{
  "n_layer": 10,
  "d_model": 64,
  "n_head": 1,
  "n_kv_head": 1,
  "head_dim": 64,
  "d_mlp": 192,
  "vocab_size": 1024,
  "activation": "geglu",
  "norm": "rmsnorm",
  "norm_place": "pre",
  "norm_eps": 1e-05,
  "positions": "rope",
  "rope_base": 500000.0,
  "rope_fraction": 1.0,
  "qk_norm": false,
  "attn_scale": 0.125,
  "bias": "none",
  "tie_embeddings": true,
  "parallel_block": false,
  "init": "trunc",
  "init_std_qkv": 0.0588,
  "init_std_o": 0.0588,
  "init_std_up": 0.0588,
  "init_std_down": 0.0,
  "optimizer": "muon_variant",
  "lr": 0.00689,
  "lr_mult_o": 0.886,
  "lr_mult_down": 1.5,
  "beta1": 0.95,
  "lr_head": 0.00714,
  "warmup_steps": 200,
  "schedule": "wsd",
  "decay_fraction": 0.873,
  "decay_shape": "linear",
  "final_lr_fraction": 0.0,
  "batch_tokens": [16384, 32768, 65536],
  "seq_len": 1024,
  "doc_mask": true,
  "train_tokens": 137600000,
  "steps": 3940,
  "dataset": "wikipedia_en"
}
Each number is 128 + 24 x the weight over its row's rms, rounded and kept within 0 to 255. Layers, rows and columns count from 0. The size above them is the row's rms in percent of the matrix's.

# layer 5 MLP up, 192x64, rms 0.221, rows 109-157, columns 0-63
size [103  99  95  85 119 105 100 105  90  96 108  92 111 102  88  81  94 100 109  96  93 111 101  79  90 106 103 107 108  83 109  94 107  99 105  86 104 105  94 100 133 122 116 103  97  91 111 105 101]
[[162 131  89  98 141  96 144 134 122  88 175 133 128 122  73 127 130 131 148  83 159 113 152 133 105 141 133 148 113 104 133 163 125 134 131 110 102  89 128 112 135 128 104  86 131 127  92 143 165 150 116 128 147 107 136 147 145 139  54 127 157 124 114 101]
 [115 161 159 131 126 146 130 127 135 137 159 116 104 135 137 149 106 112 120 127 139 171 119  92 126 123 145 116  81 119  79 117 182 136 141 135 140 106  99  93 101 133 118 130 142 105  96  98  76 118 139 101  87 187 129 149 132 154 131 130 136 138  98  84]
 [119 168 160 107 103 118  76  99 139 154 135 125 120 172 100 153 198 134 128 130 126 109 128 108 125 135 138 153 153 141  82 113 123 105 156  88 105 173 138 130 100 136 114 116 147 102 157 159 137 105 126 102 119 124 140 134 173 127 101 136  93 121 126 147]
 [115 139  80 144  96 117  94 154 132  99 143 180 172 173 130 117 101 117 127  94 130 141 146 134 148 127 128  98 129 132 120 124 112 122 148 127  84 159 142 115 139 186 124 144 120 162  72 114 133 101  98 172 124 145 116 145 102 128 116 135 126 107 165 138]
 [107 151 155  89 124 108 127  74 100 114 144 103 115  88 128 142 170 115 124  88 163 134 121 135 119 142 152 127  89 150 141 109 136  91 135 134 130 115 122 149 128 135 149  98 148 121 140 162 137 176 105 121 101  82  95 109 116  88 110 174 137 137 126  93]
 [104 108 122  80 140 130 107 130 127 126 166 104 116 155 143 176 131  98 120 165 119 130 119 116 123 166 165 151 117  92 131 106 133 166 133 129  94 126 117 106 130 131 111 100  82 100 155 130  89 115 108 127 153 161 103 164 116 103 129 167 119 109 177 101]
 [110 140 154 154 134 200 113 140 133  86 138 103 151 181 127  89 134 138 105 122 134 145 105 123 120 115  81 129 131 133 137 153  99 126 169 119 139 160 160  91 102 156 137  92 161 151 119 114 125 134 129  88 110 112 103 139 119 166 100 131 150 151 131 120]
 [115 135 157 112 126 144  91 130 128 141 108  87 107 107 151 128 153 122 147 147 111 155 147 129  58 112 112 128 104 169 122 197 131 123 126 116 136 116 142 140 136 101 164 118 130 125 156 157  94 102 144 128 125  75 118 122 176 133 101 111 163 141 101 129]
 [147 200 158 121 142 137 143 123 154 167 150 120 135 142 136 147 108 108 111 141  77 113 102 116 121 133 162 159  74 144  96 116 126 109 130  79 106 118  97 141 106  91 121 160 113 115 107 126 135 124 134 146 122  97 151 182 129 121 138 103 126 109 128 154]
 [150  79 100 160 119 153 135 148 116 138 113 133 121 107  53 115 102 140 103 169 136 125 163 160 125  87 122 157  78  82 155  97 111 142  88 174 171 131 119 149 124 127 134 120 109 127 130 131 109 125 142 139 110 135 154 118 143 130 115 122 126 138 108 140]
 [144  97 103 141 135 179 120 106 119 107 129 144 145 113  96  89  93 100 116 124 166 174 142 102 130 145 136 120 102 119 107 153 138 124 103 156 135 126 108 111  85 129 140 141 134 114 139 143 137 113 110 113  91  90 139 136  91 179 126 156 115 188 107  94]
 [132 192 148 146 142 136 151 170 110 134 178 124 137 121 109 113 132 131 173 131 139 147 146 106 101 118 186 144 142 148  86 108 113 133 125 119 132 171 143 121 160 144 163 125 157 115  97 121 121 154 156  86 119 140 155 114  98 156 133 148 161 114 150 133]
 [157 151 135  96 131 120 115 131 123 122 194 112 138 140 132 126 141 107 151 119 113 110 111 111 114 119 130 115 120 124 103 160 132 157 127 114 134 147 142  66 135 117 137 105 183 135 171 102 170 141 108 102 167 124 110 118 112 130 159 143 173  92 167 169]
 [123 135 112  92 110 153  95  92 141 122 111  92 151 123 125 151 161 117 158  96 140  87  93 127 123 161  93 107 126 108 120 141 137 117 117 159 142 106 139 185 101 167 133  73 118  86 135 129 145 128 126 161 128 120 130 119 135 128 120 114 118  79 169 156]
 [146 132  98 111 125 160 121 101  99 141  95  89 187 128 104 113 113 130 106 129 125 116 124 131 138 104 122 163 117  97 112 154  85 150 151 130 140 145 141 122 132 176 138 143 140 138 130  79 139  87 133 151 164 189 123  75 117 111 112 114 102 129 128 143]
 [119 159 120 139 133 115 174 124  81 113  94 127 173 174 158 136 169 136 101 134 184 120 107 126 123 118 107 155  95  86 148 152 130 129 143 136 137 150 135 122 141 137 159  98  84 158 115 124 145 111 102 122 134 136 177 158 141 138 155 146 126 137 124 162]
 [145 158 162  91 114 117 179 131 112 178 110 117 127 117 137  60 188 164 117 121 134 139 141 120  93 164 133 143 129 119 106 136 121 119 109 142 130 110 134 146 131 137 105 116 104 126  87 145 137 139 111 151 142  97 160 164 108 161 147 101 142 146  96 131]
 [148 146 132 106 124 139 105 144 105 120 135 132 158 113 115 140 124 123 164 141 114  85 188 103 164 115 122 175 147 140 133 122  92 196 123 120  95 152 138 121 153 160 124 149 115 118 111 121 113 156 110 128 173 115 124  98  76 113 114 156 133  96 142 151]
 [109 131 125 152 132 166 128 146 118 140  74 100 124 156 120 122  87 134 138 135 143 153 127 126 129 169 113 136  98 118 136 117 112 131 204  88 141  98 129 128 133  86 159 152 113 138 152 176 105 119 132  80 118 146 119  98 146 135 165 144 135 137 101 159]
 [123 165 119 123  95 137  87 148 130  88 135 123 160 130 102 152 130 185 124  95 115 130 142  98 142 147 145  78 120 135 161 161  87 107 144 117  83 151 156 138 149 129 136 124 135 114 143  96 112 139  98 168 108 179 127 121 112 127  91 132 113 104 134 105]
 [142  95  84 146  99 106 140 131 141 115 124 127 111 136 128 154 122 135 128 133 160  80 112 142 128 165 153 124 143  87 168 131 156 117 161 121 144 116 168 137 128 149 103 130 170 100  89 116 109 135  83 159 125 176 123 141 140 151 152 142 136 146 181  99]
 [139  67  68  94 104 165 141 102 120 156 134 109 131 107 133  94  88 128 150 103 135 147 121 162 107 136 133  97  78  95 133 151 154 129 101 168 136  97 107 167 138 109 113 101 125 155 159 123 122 128 146 129 110 109 134 112 142 148 118 151 121 123 134 152]
 [ 96 131 111 126 130 140 153 110 136 124 105 152 120 141 148 108 131 149 149  96 132 113 153 158 137 119 121 128 130 161 132 155 121 102 157  74 122 110 126 143 168 103 160 108 117 126 101  96 133 100 161  88 154  77 169 173 167 141 101 114 142 136 107 176]
 [107 100 129 102 122 144 157 141 129 142 105 144 162 118 109 126 146 135 186 171 123 120 118 164 135 141 121 123 141  92 119 119 125 128 120  96 114 193 115 116 105 107 163 135 126 120  67  73 150 132 152 126 142 115 170 175 119 152 105 129 111 130 114 139]
 [141 122 162 123 113 153 111 110  78 155 122 131 139 141 188 135 134 117 153 103 125 106 100 159 128 114 175 110 117 142 137 135  79 160 127 145 113 121 175 126 158 102 125 146 105 113 159 131 115  55 137 145 159 139 120 150 135  91 122 156 132 140 127 147]
 [126 119 113  94 132 138 172 151 169 133 112  73 130 108 137 146 143 120 129  95 121  88 141 128 142 114 131 127 103 139 154 163  68 124 128 151  95 139 185 139 161  95 127 124 121 142 146 155  87 118 144 110 160 113  99 117 146 132 117 159 152  87 113 118]
 [105 146  74 124 114 132 136 131 135 124 149 150 113 119 102 154 144  75 100 104 138  75 136 132 101 110 135 136 124 133 118 104 150 114 120 126  89 121 162 146 131 103 147 136 154 123 152  82 148 118  85 117 118 118 166 129 129 166 150 165 120 126 195 157]
 [161 135 168 135 122 156 111 107 139 130 135  97 125 134 164 137 130 109 119 178 108 128 128 137 108 103 108 135 126 147 145 136 139 182 156 122 167 134 151 166 130  85 121 149 161 119 115 153 144 157 100 130 170 144 123 141 171  84 121 121  97 168 139 172]
 [117 133 122 100 126  86 122  95  95 114  57 134 136 110 140 137 156 100 148 127 106 100 121  93 132  98 145 132 128 114 130 148 132 169 132 165 130 168 179 114 148 157  86 132  97 128  81 130 116 147 119 154 123 138 118 102 100 116 114 107 146 160 121 100]
 [113 125 133 155 139 103 132 165 176 110 154 193 147 122 145 120 134 120 171 167 132  96 136  94 128 127 141 103 152 104 153 130 137 125 133 126 131 138  90 135 135 106 155 161  84 141 106 131 140 142 170 158 107  71 129 116 103 110 176 119 135 117 129 114]
 [119 125 112  65 144 163 123 133 109 107 136  99 142  86 132 138 104 154 132 125 127 117 160 101 116 127 144 121 103 162 133 148  92 116 126  91 113 122 167 134 173 166 112 166  86 122 117 149 118 147 127 127 170 140 182 108 118 113  79 129 125 117  99 127]
 [157 140 152 147 114 124 131 139 119 144 150 145 107 183 107 155 112  91 111 129  84  92 113 173 137 135 147 149 143 102  68 123 104 136  96 121 173 107 138  92 123 121 140 128 157 116  95 114 143  98 134 113 143 155 152 157 131 139 147  85 104 124 158 151]
 [122 128 130 108 122 141 123 109 112 154 123  96 164 120 149 107 149 126 161 113 131 127 166 133 141 126  79 147 156  52 127 101 116 100 121 138 124 128 140 171 124 173 147  92 138  97 122 143 103 144 169 152 120 118 108 133 137  71 157 160 102 147 126 141]
 [107 189 115 129 118  95 129 170 102  95 106 127  90 155 113 127 102 146 114 150 103 105 105 129 127 144 150 135 147  81 126 117 129 122 118 154 138 132 114  93 123 182 124  88 153 150 107 145 166 130 121  95 128 123 108 130 104 144 194 119 140 110 142 109]
 [122  95 153 164 140 160 151 158 116 155 131 143 118 170 124  95 161 125  98 143 125 120 121 140 132 148  92  98 157  95 110 102 168 114 110 142 172 117 170 111 105 113 117 157 122 121 127 213 136 110 137 110 157 151 128 113 133 147 153 137 134 142 127 132]
 [108 131 138 161 157 128 195  92 132 133 104 142 111 104 112  98 131 109 125 125 103  97  97 137  99 180 156 133 111 120 130 172 131 111 121 133 133 131 174 158  94 140 104 111 150 126 145 159 130 112 127 184 122 105 148 130 117 167  82 147 120 136 144 119]
 [113 117 113 127 128 137  91 131 127 144 112 117  99 159  99 117 101 107 134 107 110 130 111 106 151 112 125 134 119 107 138 108 104 139 142 131 167 140 194 111 125 121 171  85 100 137 144 100 108  99 115 117 153  91 128  91 141 115 132 170 137 183 187 111]
 [104 100 138 177 142 132 153 150  96 133 138 117 100 111 122 100 120 106  93 155 101 121 177 103 142 130 113 136 146 121 119 118 143 178 126 160 180 121 108 163  98 169 163  98 112 126 138 114 106  98 126 105  78 137  94 143 128 156 131 157 132 135 134 134]
 [137 108 152 179  76 111 129 107 136  59 132 133 108  90 122 141 127 102  92 144 109 120 148 107 132 139 162 110 144 166 137 126 125 156 129  97 150 164 147 137 110 143 104 136 111 130 167 117 143 129  75 159  91  92 132 143 127 127 167 142 135 134 131 120]
 [118 136  83 123 147 126 135  84 102 121 149 181  95 128 154  92 131 121 109 155 120 139 113 121 116  99 124 135 135  99 179 127 173 108 121 116  61 167 153 120 111 125 126 137 126 146 114 160 103 162 113  72 133 122  97 123 114 128 148 122 113 146 135 107]
 [111 102 141 103 135 157 111 122  80 131 110 134 148 107 150 125 134 128  99 146  95 133 114 157 152 153 101 155 142 150 124 122 121 123 133 171 107 101 148 128 117 130 108  74 129  90  82 166 142 133 109  77 156 110 102 139 155 162  79 129 140 105 128  94]
 [147 119  92 143 101 168 107 111 163 153 110 115 160  97 134 107 156 116 145 127 139 127 127 130 120 145  74 128 142 150 128 141 187 160 120 138 152 118  98 147  90 137 104 148 144 182 128 124 114  90 160 151 135 157 111 170 138 132 111 165 109 110  99 132]
 [101 104 128 117 120 165 115 157 106 145 141 126 140 125 145 134  97 124  97 147 164 160 140 179 127 109 109 134 121 120 150 102 144  87 113 110 109 163  99 136  69 109 163 141 101 109 134 165 122 139 128 100 118 117  88 120 148 107  88 135 132 134  74 162]
 [144 136 147 107 114 107 109 104 155 100 135 143  60 119 139 170 174 127 118 114 100 103 146 105 124 102 117 111 106 108 115 138  81 171 123 129 165  87 126 105 152 137 146 115 103 124 137 125 134 131 138  77 154 125 157 103 127 120 164  81 154 126 116 138]
 [128 118 114 132 192 167 145 138 114 133 148 147 172  92 139  62 126 117 147 148 117 146 164 116 147 108 118 106 126 154 161 157 156 114 119 131 113 160 151  76 132 166 112 157 117 106  85 116 110 124 133 142 146 121 118 141 148 119 150 118 139 149  88 129]
 [128 136 109 123 143 115 152 173 112 128 149 173 128 117 137 113 116 191 145 168 121 134 105 139 126 109 160 111 105 144 133 125 143 135 159  87 125 151 140 133 110 121 137  82 117 148 152 120  73 109  99 166 115  88 102 158  90 141 110 131 139  82 143 144]
 [148 119 130  74  99  91 112 109 172 130  86 155 112 108  99 148 150 195 138 128 155 144 101 152 105 133 142 129 135 158  83 135 110  96 112 127 102 146 127 138 117 133  88 140 135 116 164 127 137 136 158 145 145  97 130 101 132 118 151 120 145 153 112  84]
 [110 151 147 116 132 113 179 108 101 145 146 118 154 103 151 145 128 124 108 103 139 142  94 145 140 177 110 131 163 146 138  79 142 112 128 120  81 121 161 160 165 137 152 123 173 133 141  94 122 128  90 161 164 150 111  84 137 115 152 135 106 155 123 128]
 [141 130 108 124 124 148 110 139  77 121 184 174 121  97 119 145 158 138 117 107 129 116 143 123 112 161 138 116 149 116 104 110 137 170 102 101 151 124 106 133 123 165 126 134 115 147 128  93 103 156 158 148 146 154 164 166  66 139 105 101 159 157 124 135]]